From a checkpoint of a small transformer trained on Wikipedia.
Size: width 256, 12.4M parameters.
Architecture: LayerNorm before each block, biases, untied embeddings.
Training: 211M tokens, 7028 steps.
Each number is 500 + 40 x the weight over its row's rms, rounded and kept within 0 to 999. Layers, rows and columns count from 0. Numbers have three digits each. The size before them is the row's rms in percent of the matrix's.

# down: layer 4 MLP down (transposed), 1024x256, rms 0.044, rows 404-503, columns 128-191
# up: layer 4 MLP up, 1024x256, rms 0.044, rows 405-504, columns 128-191
down404 108:592554482529497514391452533544514378518519472509523452557477449515498534499567525444503387507483577463477475512523456462493546485529527493492575492566526542473445474451540410572504515504505499
up405 093:549501450477520497502418530458530542440522538513444585473539532514542506504481491508516538438494495469511528526575474534492446513560507513523475510466416454457490466463488493501547474460481506
down405 093:491571469519473492563535498467479502502545428493413462547511538504517451475440533452488488477462494568514510553465489474528553472460488473483498485519542492506446525497523568455472538508501452
up406 107:527538514522522517474488540598498489500578508426451434467553519478537457515566462487494457545483502571438498475453579618495551378542518487542451529500493463419428451565495494513466533494497521
down406 105:481463532454572551466472475471496447527522507535490530492518511477510474387463442553482504503460471535514508461581591517495488458501556473530518486521549544473491464511486561448549513440536526
up407 101:492540559529510448428448580488452501493523448447463596519460453546548486528506466492447536509492497487507474456500472594502491526506498474463501484550401525465455422586512489507457466511439458
down407 104:474513498491490523534558524499544463438483564459588462499470540539498497505446493403555530497505448511478478460556521537483500506484467438533464552557578524492548493542480575550422495533536477
up408 096:473521435499495473423526523527572499509510462538545451532467573509522437476445442455495483451503506413503471531562483503486477456521513489542498459471528531512554544606504510480519509524412484
down408 098:466497474519501482540459518526487553551453473561483525437527495498562525525575493554452521523544466513539543476520507518510552433472568484490476505478492530482469485454473491518496523576497492
up409 100:529478557563503559504433468449571550468555466555446520503457570524454532431473487505476508495488559510542545425536503528508470450551494499537438523540506478543436452447533441465560424478491457
down409 097:498567526453572522490398493454426554550572581456505504495492563507496476491567514440462556537471478560470485549534552501467532450448511530455494542483523513488525508444511535585502433490493507
up410 106:434561563494422539497512387482528549431542534448539465497461409462489443452564504474457558505554429481480536527503420464459498550556450512506498451518488526458524566434514489484460494487534484
down410 108:504465473475500573468502533500544482549490469462481495491572479543492544486487462520515576506523526448470518449528573525560485563537499527487516466410508476514518508516482521492430575485503472
up411 099:522503551487456469557537586434491523441480493489477442557520445480484500414516531502526472496487540504506539477463494495506534485449478451490489501532584503493557492506505494551496585637488463
down411 101:544474479521479557473516484562431479548446491615507472508445517521575492485513410531502516516495400465465448485537500575427481542513523486511515555453471481506553526556425502447523452435472493
up412 094:519548526511508526550557471534525558500533483515421464538569477562437540442530518510567518499487440491418503470515507536551496437539476510447571474480471496507528423492509436461431551555504472
down412 092:515440545477507464536545495561495567476475431464508393449475557522538397572456451482537436479499483507567462510429501449461546500456513535487409499491555566525490569480502557528537519492526517
up413 104:520549485529550516501473456456484499553406544585525405446486469511488474465490439406481459470582459529505455451493455531518565555468450512485520472471519487504580542544504469460498540509450552
down413 113:512505493495480477507567505492557487410506461474503533565526569536504548472495521486528506537476516532489459510444566430510462432582522496584518579392442526503507456521516498512511515448545481
up414 084:445509431512509515549537497541477544502499485522490492409546526540489472427525515446483517542500509459529442397478546517516502517464450500476534542569586453438414526540520495504493560395526474
down414 091:602516533484563501467464522448494551500529507495537529491519527476549476516495523542457557456565519531518493528522504470465536430581496520543507417477487561537555508488481506523560435599425503
up415 092:512557443493484464502509473495531490516469480535501496525539510535429477469522425456434471497490503486485503448499381589485459502506504484446488428489539590454539447481547571492559537512521482
down415 097:578482557525562422507485484461439612458414455514572487459483488407539422522531457508405455467470526498555431546473469514531468489455453450530497494532566457531516571503421443471507494500513545
up416 092:514526503491396486524535474536486514560521431527519509445419547510475518542553509493521510453497397476476527535461505526554512531442532417446486489476554444510482476497542460540513469466479515
down416 103:531501533453478426475512466514460503477468508424534458498511497463508490522463524433483561447451519456435502562534514539476490463490492529545589491468438503600512474537557455482464583511547486
up417 090:446508563476456529485515536529534551493489469581500541581390459489467503446537623486514442509525511531534513500512484532534513459506507457516502496513480465529547568373493499520461529531459555
down417 082:527437471476522458506491494527476481482476493521478473417523536500455501518489473545478587512484555506528536555473534474525565495551450552411536570481529502485470485498489563428512458489544494
up418 102:522540494471489491534553530518524447462540506510570545611419508480472402505373558510518454528495554532457566494466468446437480476521488331492502464556433482454534531444499504503553539503477489
down418 099:462476540520572499424530470574458551554453491601458547552494492461404518554551506496455503486462456505530481494479504528476585538518522522503568530448461557424486448504517569460478509537451517
up419 093:512505579530595532471500455487544569454494505485483464484529512487498546505448446513558475465490546493490553524534506516525547516513545478507530534476524441531526496491494455456483510483410500
down419 100:501491518488526516542469510447555482458479514445560509421474482492479574453515529514507529518518494458465482514441473528422486476488561504501507482472534476511503476537533482489568479456531457
up420 087:571465431502572585501522544544526525433520558473488486514491558453504508472543493488525468449510507471533466538479515508476470459430536545460422465487479495498531543532526451470475546527474531
down420 081:465583473510454543458499519545534550557408490506446516493495475489548450557518519584454459533393481525519471457560507511468457471493495506528500553515471515482453505456586474523521512506530436
up421 102:533523451483484429509461500530430530536540475546495519570455499487547531446524494528479521547461500427447494508495507493446423497550556481536405529455472445567554520518468564518566504563468475
down421 099:538484536510541516477556521427568552524512485508521565492511401509441513549490503534469521604518499452538521472457522544532558494467507406501537500512545486489499516587510481488529522475549565
up422 086:555522500472454553461511480550501526543464440509505558542578496527518590500495573489546508463536510502491504562422546509504512446521474433495438467503486459555521536522514423495451428520473498
down422 086:444426515557516511531435537493460484504439536502453506514443508496429469510472467510576477527436436480526575559402510495511512528477469557503492519509539519459526485490464511397538464484502536
up423 093:487452476507458460512538506483480577495519489522532505454540480543415551473538574541459440519450466526472497518558541443539568472529435426477541494523415499526508509458490438485492478491470505
down423 092:538485512486501564465508463484489512443448493456473464593476517531578490572413458514544473552532449435488490548463464595504486483414578528494495530436506437476507496505517467440478579500492454
up424 111:469483515514435512499489488502570564592498493559455515538473477642443526454517484415559510520540497476511459447529489542491442481465441602530471484508541595518430478463472563508537550437443523
down424 105:548572417526494483480463567508483474448469500432509430483483474495520491524461494493553496457381482491456534500567515464506534520466548463512539524463544541479553501453508466508514529479498454
up425 101:486426498492471511507482412453578504529472509452548485486470430494484505470482493551482566581553474520540439425413531516389562483518501517448451486496477471473485501460479464461537449521499520
down425 100:463532468508530497575475463462467469457480489493478501554511489510499470486423456469442487470540489506463497528511469499520492536504445529486542520467464487547555513551526478530453528457490492
up426 101:487497469497601451529563525502444541562507507557506476512397611493507562478504542526567538497506485510482482456503571495497493476531533484474441535461563457497515448524512443483515499499474509
down426 101:521477446455527514529496468468444447479513477459499492476456483514540436469434516557477614532530447518482542510510442589440482469461508581472460502451542508516504523546446409526555520547510450
up427 092:466515507509436417479481448498444506492514475478527539451500545504473496473507500377463513449489571516559514475478544466547471485536509497461475504492384459442519563509486500463494521519469580
down427 097:519569568494540582494499466501456497406534499482541531508496449507583526513497514469558456490494515509426476412551531521420460502500495492496541498536523496505528573505507517545548534491467511
up428 085:462494540487507485493510486468447530500485535527508487560410563456439520472554524505560474513471482460465506494514492557450538472439472507534449510492478448500456448499494478551496502568470485
down428 096:521501471571476491454484509555555446446465523509479473500569532491494516468533506458534507514550564614493540505509453496519412514487511459532459550439518535523561549475506516477628507487457510
up429 097:542522494485580473498469501510506467533541581466456425493549517542484526465515529459468528536459477525494456457527482516557547501508543527491480555463461553453515470437465505486508546446480501
down429 100:494489527495497536537469487534489443459511522499567443576520519514424534488496479485516406424506515517523481536515453499499488446505524536456504499533515507485423459495512478534480420444464458
up430 087:460554477487449484584471443465499507436472594417477546466518475472520520492544514496491456493481571541554486472545510523532522515530535524513507506445658517529512508578540500537427567534533436
down430 092:538562448533517476525495527614559468560530549458547485469452466507482482475481515497463526484510427463463433431535503508513533474542455531499475483498455535525480541473452519575514492539528509
up431 105:499525596482536425508455426559545480511614507444479545506474489530457566558495477487501551489554518480430563485529512566516508484475496554460404522524525493491479459492469498478530428488507505
down431 106:465487517501564470491513433486490422465569558496506513533431570450505473432496497540516491519480520486521540525529526414468464481502535388484591596472485526521450457522526511466525510472473539
up432 114:577498454467502472482538456511587487457529476472483425585501462581434503541589515467518546495453478508551544540520519450487465483590479463496492504502475449481520448477420498477514561536470491
down432 115:423549541519448513499558526507483559566478488544494517491487580464523533519486494513469455456547524465505548527443461500474463494491457435463547511522521512521521534489472516468521419462489481
up433 095:493477464536538499515514513508573503497476445471480447436439519529500533426494480511478500495569522481506480540457544550455532514494548514475495531462515490507550487518482551439557467505535508
down433 088:507503565507453508504488479508513549511464486450519542547562548461534519573495558527503475469511476500526489470511499422471445515511432531423518475513447572461412521488505381470521496444456561
up434 096:414532472540524494500508500570519520539493434492536464496560416445498422440469442532507511507493535501548531431528438489491480495463506512535524476507422512511465418545425560522519518487530492
down434 099:532517552578548513448561487521450536594503515487465477487505489487468464509494508462556439503521521493524475476515531531540535475495389503515537504484492431555477477459448473457547465522553492
up435 072:547467524482436556466479489540508463504622472470472556491437473518522488523468518515552483460461515470478506504478505511548444456468503542511489416545416455532517498550517510565449519501549501
down435 074:471468438535537476475528459536519486462430579498590517468501469481516462530496458524468509528554552460506464455541532493512525475525554479478481599467478564449474526508469530461510493445470410
up436 097:517483460501570465494522480526487526474508518496490470535534505474479454507462502448505523464440498513460487496518548459523543532429537475481456502488532472405573514482456528521488462424484498
down436 096:515495627477499505443472470512561480561553457479504492536508498519519470445517530537496489478539474523459525455478496463471537548503499491521552479537513506490411532489407532530458468589463473
up437 101:485556471477523534476430426493465500456456469451542489514558464472478535540521536544499510469448524474501486502477538519497473552502476489495535501497472507545451473397544505436513539556471487
down437 110:497489432542442506488536528499538495565485460514523457501504553488521521460473529534510499589596568549446505581433493515522544539484462513528453460479507537495547475500475472475505479505481551
up438 107:484446481494514501466439491530477440588464533449552463524487458510453477571508524454554507586559572545509484578447547496502460451473526447576484555508613515402506484399504468531503500498441489
down438 105:494555437472558446484448521611525480539538413542564503516528446576493486434629467475488505437538484532503507500497472449439512510507457480478486545566455560491540417472462502464475500482463568
up439 096:550511520481451474461516549470562501480508492521513487506518526454586507439478444526520471458506543480449474433503374527511491451396536462479528504472462526472486500570451474521504467501446522
down439 100:527482511434538502496526461482490474499546482520516533469403491492481553511519516559467539503518556479478459477508538416477586503541456522439496506486500469556474464472496590461513525533422411
up440 090:553536392536499518497518521480485524461577402542490524426564595498475519493521518451548510479472470559508461459534568507479502533525561578482426463452483538445508527470468567446519536508500482
down440 082:418463590443458605475549490515499494492514492538453510628489416480525419513529496511479442498492463473500533514515511557509485442571515529501460478536486470475485556512510512500501533490484473
up441 107:414481499517444546419443532491499463485550482507495503518506498510499492513495468486442471497504473611543526537466536496622507497512517492494472485507563518451527511558506502463472524485548478
down441 113:545487423514466491502573479481532523492515484441485502462569571487480545503526464548518434478508525544458477527529539465470439533501482467497513517500505512453478516483548413472516512464563489
up442 115:449498551486454543494444448516544491422511485465504462579541490483505450541578486542421513507483581516539497502481468514499407507505569500543557442592503508555471488445539462532522500522405544
down442 115:468484490539541461532516493483492469508435506497518519520470419524487538435443497578595525549517559437520467438502404466519450533411468531505440502428530479534558486534508528508530439452505500
up443 087:506478458472562504486589570467501487550488584485507522566456557468521480426417441582498493513477572485428476507493457515599571599512530512474531485437494434440540470438502497516547524523461526
down443 083:451513536535454491534447492513463524522465446497510476465496498503516530481540488489483460498469490474448537511502509451447533471541486477546477564512478558519444495511539550463524440538437524
up444 098:522581398370564502497495437526530490490562489463529515508551505516518502518463554562481480461536540473408507510463559477470443512526560392524466560472551550437458571482579483477498457508441472
down444 094:479488556494500520467484584516431558504530482523489478478462467444552472454494521531512468497428415490548518543468510542548441477507491477557531501521482560493548498490543445493533464508557549
up445 095:539503498460477532459500479452530516554466500498457468510451459490520543546469509558504491553515540501459563447521493521523469552432416519508517512526553523463477566510481522512487487487429573
down445 098:528464473595455467590453505540429503493486520452514470531510570469494444516461470505449531490542415577512459482487476444507444558473453562571513483481460466509452486494528499475529446535547451
up446 108:436543446441453522498542580454497554466439415472509577543462446439516493508545440539494488437522531463465510448544510528497514534554478448502478512534486507530521539558481494424487470505519556
down446 113:527453459510505510587483530514477472510489489607569458539588500526402517401520543505505472513484509459526441535518486541464483444503555448510477465487538561508477462526422463504539484475477440
up447 092:485525430471523540495489579510471522452480478425522523470474537436491556513475443488527537455453548500448467426516458552513542484460471514476496484456514586458553542470496475493529522475472439
down447 103:474515503524509535502458544452552478483479498532472514490489466410477530437572486468414577525553448434547533533466461534470501518566546526533561497524496519496474509505469510540517494553481532
up448 089:525468454442524535489488522480504512532489545493473464400476484485516544523487473454477506540488464503489542479445522528518468570530471498516516519590576442421449487565461495508495497482455498
down448 083:499504566526443425511477508469505496498540503451490510482528486544494420471459563523544557442523499538493555456589441443477535495498499485510497433495509520539450516431506445453530491523478494
up449 098:387513498480552535506450493539514531488544493558504483567536484540513442481594450459483484480593409529459483472524462600516508523470453525547490465527551520528511528435509485500559461473506526
down449 107:484479476507573482554512489481517478463412493462507510484535547415509545499463502476421496453527585487497441489578473510495554462488521514503524525498494534499421531482498529424550488507461483
up450 103:535518459506504622535485493540503504518499522461493470497536530479513485564478446492561535482447472520523500520502492511560510488547448495430438475478504539541503343547473434508494481465486442
down450 107:545424506532452496470559485420496511458454511539490486458460506471509528466517444498494520540473493479515520551508498478530525503466522517580501558567428484529530485383538563433589414504516510
up451 102:516478468476589513537420529506523539499521499495436463490527505479477493484523467516497523521455609506486563443504521497540501560522563485535475531507528505518452448517442475500539420411504471
down451 100:502496532455560492493523465474557509528489475555524459470494506486589465488525504451503495443509456465537410479540540510492526444524564549499457472514459548483512543498546500452492485528467480
up452 064:515492504466461523541507463522482505470552506560533550503490455518563436474487451587487540476536494491480476538527510522507524549491463513510475561495485516501511481559500453604436536511595547
down452 063:468507499501536532480446551414531460469440526446519512412508501487493513540475509524445480520436585518525531424498497530490554456457473497496478535488428556448499492468474536382461453537449416
up453 096:514504516496485425556495524484572541463476511420431539477511489508503539499460501525551560528514476567550458486518453514529567490500405478540524525570497447444486452495547441472478531522461422
down453 097:535524506520446490484530573556480528518472468495488494537548498582477481463477482455479473478486452462478466623445468482471537494481548499515544485474488479562420512465510553489524456520455555
up454 063:507499499447497548456474555527533459471429499572609473501518492504490547559504531503505458493515530476495539513482529479471422487450544481544556508412462475472525549499540591536491448417469473
down454 063:455482497520520569514532424490489540495407487494459518527543485478511425502594491517413483569527537550533486449518553533515508585492434515478486501534431563466478467429482436436515520512491515
up455 107:438530527501558522511529490506501427570486517486456436564414491520517537524483542503551504519507619551534468466553448582502485467528463490472502549570527480487530533534499453537507485480548415
down455 100:432484519412588557468469524492443559488529530460486445499559510462402503562483532506517484510385549464542444498565502536462544487558486514471487586563500554490447546524472527467464465596520413
up456 090:528475469551475492488577483507507491465543436542479418494466508486509547569517479420467597440587526466540522533454525467525555471555529493490490521521478489527490521598492537458433469564529546
down456 094:523485544462527438511467533480498475482435592435480567453503487526481504476483496527520543487498552528480499469512491499462487441552508537547407538510444524517535495523501489520582572411490504
up457 098:507579539533540520494445501493512547516497511432527443462531564505458485514455527508498519528420492455498519474479474539520493506486513502475515506468505493485522446495472528488452480502491471
down457 098:535480526449525501529531560486466479512440481477567514471469507526398523506447455478528556528538487571454470459528501499418495424563468496475491510451531493526459499475465524545480537426488537
up458 096:522448507480443561538529492486522519446547467537504482479454537500515499413465533492534501494510543418551499493511513511551507559536478517479502466510582461484522570487495455552398494554521500
down458 090:449529484551562493424491486469451464522524476519507527543522503471475481551529447507534488530495456519492471487509554449586509545517459529497494532466484550529470501560496475488568459513579494
up459 093:453470496452499477504533506585463477536535530521493496548525494478419509519455390567493528490481515440466492471501570437468575522476517462544469562421564545534554444533518560509472506474566392
down459 089:538537479524538536484427547444561539467426515520503557468526512458561504522481527504482522389576523499498457498528386474500485470556485492495539476540463474468461522476462538500500517480482517
up460 095:525438533483481508431507448421491601491542520531516521489540513384487505495474487471484497550452480505426519547552493530460586521420491484472509430525590493520504519503532524471435467463550499
down460 095:521514552437488548511482494510528479485484484514466540438473506491457527489522549546527511550452446449505511519544537484466545519498454455606467548517410500538553489528486480511537466469515483
up461 109:558553481458521477433445487528501445459467612526517498470507452441483534562494444528469478439541457583473576537574497516499519497464589477551503501421430441519550510568536506490506483469501518
down461 110:539569530559568535514530436528542483470450489532436511498537419519479532418499458475566511532409543526461498438537546549495518516457499580487503555522475513479483463490548507509469479511521425
up462 095:467492515486477478490455475500513479466504486492511483494425511503531525489540461490435512517465532503547517518516442509516482492519544490587518493484480482472442487490464523468519509472451474
down462 095:479601474480557541502478471457492568493569536495477528519501463471491503549457475503446481476534465521533462461512541550465481471476428479488474541486539480489436592593529523481538442493515453
up463 107:501456421478501435496512474523484548555505569471482489526516548528460573487464517498538485491494526521433537573521484397562509518499445443498421549448514502527459429502505497501545450492507437
down463 103:471505463558510546524486514513525425494487499526469448501461487583477510519497543568517536529454515535494521469485490535452545505474554472544441526541555497465518479522421504517477596576463454
up464 098:446573556457528490506498456478511502654475486507544522552536504508530540528477493490537477401430417491554509564532452516462489516444541514498495516539529452508468432472518472535531524535422404
down464 090:521511561540506513450414512489473467500435538561442439549487527466506451448478498511506405563507532583495609441467529465447556450487468464464425526477479504549498591533466557493543499449536555
up465 104:491534541482537478476552576539463529412488464519536468493468530421476513460517461482490607567505466430435550536534549571442554401505528492539507478562494531486498513430556531477533488559518493
down465 097:518490420469530482459498445494547514516443449483573494526461476605555565473495514514524469544565499448495476467587464427506529561536525533560487464502484551431454508482519495524507486474568511
up466 086:478560523445559473550449486549429494500492499465487501493562524478517573478430504503529557547490430514491501543480538479556471495448482526549503473504478456514556482507487516535556514494501520
down466 091:511481520526507521540558483502580511474425484550529469532519546534563501529528491517489481469535519457509502527481478429572500476505441601493533440559490565497480441523440491462474512471466452
up467 105:584535547480497457504424556504612505484548508466566564554495603455526463522510477547515537489464500480441428540471492537578532576528509462437494517510495512499521513506515403531503519498479531
down467 103:450463532415552502494535493447509490525486528452473467521509488496490477548484511526504505469425475493477531566540531529487523523501553468564577518543528495577464497437522439477457551454524459
up468 106:485528491512533466449532457503484563410464513535570556515458503462502484511539523490461528607532482512408533557520401535494535438485467439496500494489481465483519484458492522462565461510442527
down468 108:529528497464503473544489430554492485439480496517476490540499576510497446553501485512509588562523448499456531449492498509498507525447511494513505557497572459465460502507398661552517567501527503
up469 096:416419481439528524429550438547500490535501497494547514523506541492532518570498499469535470480465553555489461505500415551578538578514564531516426510540476500478537517458456508509480560499532565
down469 097:467511456475460460492511445483499430521525524509608504470550466438497513499491451479460502531499497427480518461499459472554482497547506454430500464435519427479553444507520435517493475493517543
up470 110:445543505499474503453474480515509459511465562480504483463536509511476411559447480541487497506503447466463453496584520503584499465516492497460462474456428446517461490512420591485520479477531509
down470 102:497427557480468523504523541563481530502516501456520511494513465530426513542504479509444510510459469486512568408475539487460434475500449493524518543462507498507519475568514515497544514542520483
up471 097:474506468509508493477463452474480503521538490495447565463515525535543488442463523477495463473554588487405528462525520504494558489478460464454502514493549485484476490510569556487511414415457461
down471 096:534442559534544453453409535549519518493503475535549561526541443525475509474462456456482667557490494560501472520514498452474504485464555537457490465509456466537489486529432505528465481525554480
up472 101:538465550499444465469561539552573543437568467480525463487484544451480494482468471528527524522459514479559468521399533443532486486479483474477508482450510481466495550429543448503494439587446521
down472 099:467498434545479440516571498587507532612511517475536429536489480587539568526499492533465509539492557501444553458476509564527533587514524445507447485495477610543478473437444513479470505509482523
up473 094:512507581541575451475482501495443490385494454446488453472452539453524509534534469513519441566487471544566504445504509565534530486433538464544456496472495465469552478406469475520505436453447485
down473 092:467506583497526499531482491550517502474499554513529513476466465473510457539521546481427525520435497520551483508510579576474520493559549544463486481507517485480538475576565553501462452486542550
up474 097:472541530469529576598462436520515556492509565568499510548399483453518479456507476373489509479480554478497503465471490517483540508548548503506443545504584474528497580508570577495518485474511493
down474 099:443497448485502461438554548480522563481445556546451499493486496532461497480494506563529545516473489460443519524505521448475469466469474494546568539542472536475559447460545535572519543430456484
up475 097:412501544505499543543448533507497410496478484512512454546476512472475482515525522461447446538487490479490536543534526525428527463472487479481479469524589468424445432503553507495507467494476465
down475 098:595502558500529484533566455478572530507530461498489500498500487456547470415525515544431550511533532494497388463532477523553430453557535512508521531464459516454483512492509537469456502457478551
up476 093:544501473439493521493509510509480486506492420510575418502543550494447466414511440500508582473440486510496525562527471507509550451516582453527452492496489541477510495478498522548522524527533490
down476 095:490471516585438496442503563542555401406466552512469505523463526473488517491542470523466476525563509507476551491528519503462503453569434504500482554488486517540433512537452460478516461493541513
up477 101:485454538517473435506459477520484459540478513513477490444496524476518535548577457529514431527497534506524521553526559524480556476521535482502496453528524493531527496465480461538530538473411438
down477 098:505461551537481485420520529544460486496573525530590460495469511575517470449500465509476486508478473575547463526528467471490571511496560536565526540446443503519517475471456531459495515523499524
up478 104:525542479452519479500562409458472465428524564505544483510537472539538464408502479564426533500518500493501457475550474526526480494455577520547532480422586401530442504572478501560554514461527501
down478 100:529524540536520483509506468536511475466517433515566492447502479561540493490462519536478470477531578518515516540456531500519488557529439471524503556604509556494525501481489449538421573498468433
up479 101:491482519445566467442455514531510540500546459550444477470464536532490507545501502562489510462493445480547448466463476457560578506550476461488578550553477462512525418451600463481480485446522517
down479 111:459487454427482504520546551553575493511449534509469482413496468468525506493495511486534571491439498512454564539482537519478473556453572517446486471501511555533545528509472464515486490531441479
up480 088:489516477419462445526558477547500507551508500473566452430450529490519525550469460419491471480512471594472517515584546506520503414505432430502477480530481468527540576532481507530522493570496521
down480 086:538503538508484599460486483508472568494555483537420408472480478512539503511485432500482482504554440490531491450414486527461501543521535522484552520515573462522412473500515498500468495440525450
up481 100:481504486532501525468497474549506510429502484462502459495549452412538562573470478472501538496446497435486592510510507510505408441526496468525528469470498527528489453521440519489528498493539618
down481 098:458556486577483508506512541493485515499489553583466445502528486539538452499533560487521462549446491489472523527483482500426442534460558476424530513444540457500469457494504450515524453500450503
up482 105:503475511500514503531495501484543543503407478552505507516548495493550497596449537518570502490465477526516540576515492514502556536484485482407447578504520514482478477480518494493479391443462499
down482 112:394565553491472562478463391503454455422548540515528513499551518575502557471510468530428510442489499525529505498449486550569538452482557503539475542468527477534504580544571591499533514460519466
up483 094:556496559513492579553523521470476508548515476483487507437481439442491499523549502535586532539525509474538443508477550513467440525526464476441422503441426484477557441498526456439568481517528421
down483 101:492519452486497519534504420478533503456474515465513523527467490451536547537505559568515465449593555565519489439580561561451480468510526504486497445477543517453441510485501537495519482467483458
up484 106:471475460535531443496457492515521523501518519534584450513543498517496493511523505475475562479539485553508506520534461473502497451497492474473549514456504479480451582510468491427460515516528525
down484 106:467490463529556590422542470457577471564445449483594471510584571427486523540439441488599517511525490443419519424424502494532432531479545458494474524508471463485493462520501471522495476513444503
up485 103:534482556489581493556477454532473530546512552466466468494528451488516416503475509566539465471432478489486542531528497594474543502463495520492542464444432498445532457414466512477564447546510482
down485 103:474515468549382426553519524468498465471465517463462498465524523540496509542547503467482512594572515539487483460440489416519493483481546457471454517450487477405560516501501491454490531516489551
up486 100:507441476423486508610533484497522478467492452514488566506474496463463512500513543522504515509543474454486487467498514554523480457530561491558545453498504528462547482507492555481491526508501479
down486 095:504529408465546510460417525455483515437561456503498499471520506530470494484539502522502532478416456481429498490533467513469508484474505555443469587547489454463519557449523501489537450537521489
up487 106:454473478470481504487586502522553539532518524441513550489516505581475513528415568430454491416466462544548559517483420504518546520512491438499526527553479513517453538512505454537517648482489490
down487 100:455497463464541509467467495487517545497492481535551484500464568487511466442387459484580441525448508575483472501443569421518545458536482433478527593526477476482506481494525464489512543555391447
up488 092:522494517532511512508525455412561479526523517453556479476549515572614471516518493435485527503454475550512532504512423492539505567443580488464392517439493526546551480508473563518491476560475555
down488 094:473478569544548549518516521468532557545528512465542476516528506416422517523470538536497469505486432431457534501526612522537538533557575457537412427496476469521514490494573455605532483461553471
up489 071:522610541526576475459503510487497490549473519491537470446482467466508509544476447499565546499553522493518491538483508565526527470457513453518506442491534478522531566487416523567505489525431537
down489 075:514465504582430531461476522474489493558501488520526501417519518547552449481492515476424427500452401528475472498468466552531528505501515427498530472551550551504443467466494518455515462531557442
up490 099:519497524478510474528519426521591527527501511581439454471467464638500560501474488505501512420469535483486566453490477491509513535511499457473532482519562458533479543561486504507446498471473477
down490 101:587459493478447436478507531512547485509503534507472519506509504523542504466484510500573572526485448457526548488519547525499610532423398487547490572426481541534503466480472485508536504525516481
up491 099:429526505487474508516508461454499584532504502501478460502505528488508516456536535533493487489516571497458570498479523478479515529519597455466510463521502537462453509549469486435467484557506498
down491 101:498448542559497548443483489508541523474567531462531516475535565568544495535509544508463523548512430452571489497456497564444456431468504555495521466466524539511481568506466500530521414522475543
up492 109:475493542540505457486597452582497448463470409508559503469457476527465518513525498508517564452520547512519474421594512523504555445541528455466488521549497467490575502483479508506450489521536532
down492 106:500496470473520467476482471472384532499502482450485499459478530439485458567453516525492522538476477506566539547521442465479481518513477548447507539529560526497472508505485457421532460528480465
up493 103:499537530410518461516462419500504500493538513501442492473543538563477535512539464470527509497572448543459572443542486489530524542509561509469461504518605531520536464483468506460493490541478552
down493 107:489529589550495487516556533453532489581455501533492481499491452482561522517576364436461504484483487459550550483453591529503542494599476500512472497453522471572505431490481494513482473492508552
up494 094:478495559492520549509449478513492532460504481565500456600490474526475522487488471447518504526455475539499473476504479530474545517503516492555478549453594471531487470518518415470483430456444510
down494 099:484518483493434401492514495484516477444483438466569539484479493469514526441500512509498500460541524474494575462553455507479479446480539491523535514524422551509467549500513517538513548521434471
up495 100:511469457459485514478482473469526487476474491493469454519512483448547508517605536417481492486557422522568505511534443500501481476466492505453469487441567494485509506552498505534460522529525461
down495 100:440517428489501582485607496501524466547470546528581499513490495460542491442544508478456462550513505484549493471515494492535501498512545558522527509499516468501515543478515478530525487526490526
up496 109:407539484485543563457565486516548491476430410459431465465580556466519466474492473552510545496548470536500495486567476531456533511551492513468448464562464445501486483542494515448525560449543550
down496 112:490469513473500477483494499467510445505458572472490535503489554477558528503451534476525496471515581471563529461451521510513547545453512542485507475552519467467463467535506529513481502458480545
up497 100:539451464452519522521515395503550426493489557501517483486602546547495540547553549437440550510495453534548540490423474516481420504522515534476472456536535463487584469512453550469542504546484461
down497 107:511568597504487560463513512520464540462502498524494503550483528474537475506503465474535459443548475515478593506523440511500526532482433517526513509473472450420545528471471485503507477549545569
up498 102:441475585480488608494506549539532569523534436518426502498474483445548530518477543500445511514557507468535530520464427525523563470478524547532488457536474542548493480452535456570469448516508469
down498 093:552519472495526508539507445457568477529460489488544469480491549579489605487537499523513493460491507470490501489459424436500456530515505536477528483475565562463545560446492452481489435452480514
up499 101:432571499530472523506548521444535516505455518559547535545443486474517472508456502488483489434536524548473583493456509441445523514537515558504527441520562531511488461490493530465579422518483525
down499 086:508542537525490467490525501535537537486454529452554487510506497456416566469522414551525454476533484427521440514564521574519517490482528442545514500495575526415529544452464551507432536506505492
up500 103:532524560547507538469546503510508482570448494522518471524478481407513553454497478471420401542479468497545581495464547533520532526435505488514509472439462588392532487439474496455525546595525460
down500 099:563452432534462473533559470488547550463536499501468512432488504487491507567445517503475484468567519498514548534537459503410519502489536485470455495490504526580535439558532425483581586535526562
up501 098:564523457484544502454532551515494446559469539512398518502459606445483512445630517498564505440468467516493536586536484508473527466490503556541452432472422454460464488423479551525546479497543417
down501 101:548464516510404510565566469562430474505465479533448462506563491467479468470520493496501533476503511497551484554503499445478435444500417526523484543484564483483508457458505453463502460504511493
up502 112:473542505471548493524421456432553506481475421494525454476479518503519599464523521468478579463547472503498467493475432519553537469522456456492492475458538473547504507475476561493488486496472503
down502 106:473502543489533516449509460573384548534511417559578505495520487569523581475571480513432502461572475455515488446540476528476535560519516436475496484445490491455458476505497491504509545505524453
up503 100:498531481461483504491493471503448542518443452512487566439505539539514505486489505549462500472504507483562516432504457493485426487504429489503544594480496431445525502501496434519455478569482497
down503 109:506464524488557475485533490490511503476478498585505493533485449508454544472589513542505459512494536489518526512448508454427468507503423499532521442388449427493525499557495551537470476573424492
up504 103:533542468539491540454454522503531459537468393505501464443516560442554574540530465511548511464558567498474530496572453564544503573500485476454608512486505453516493459470539462458506515461479502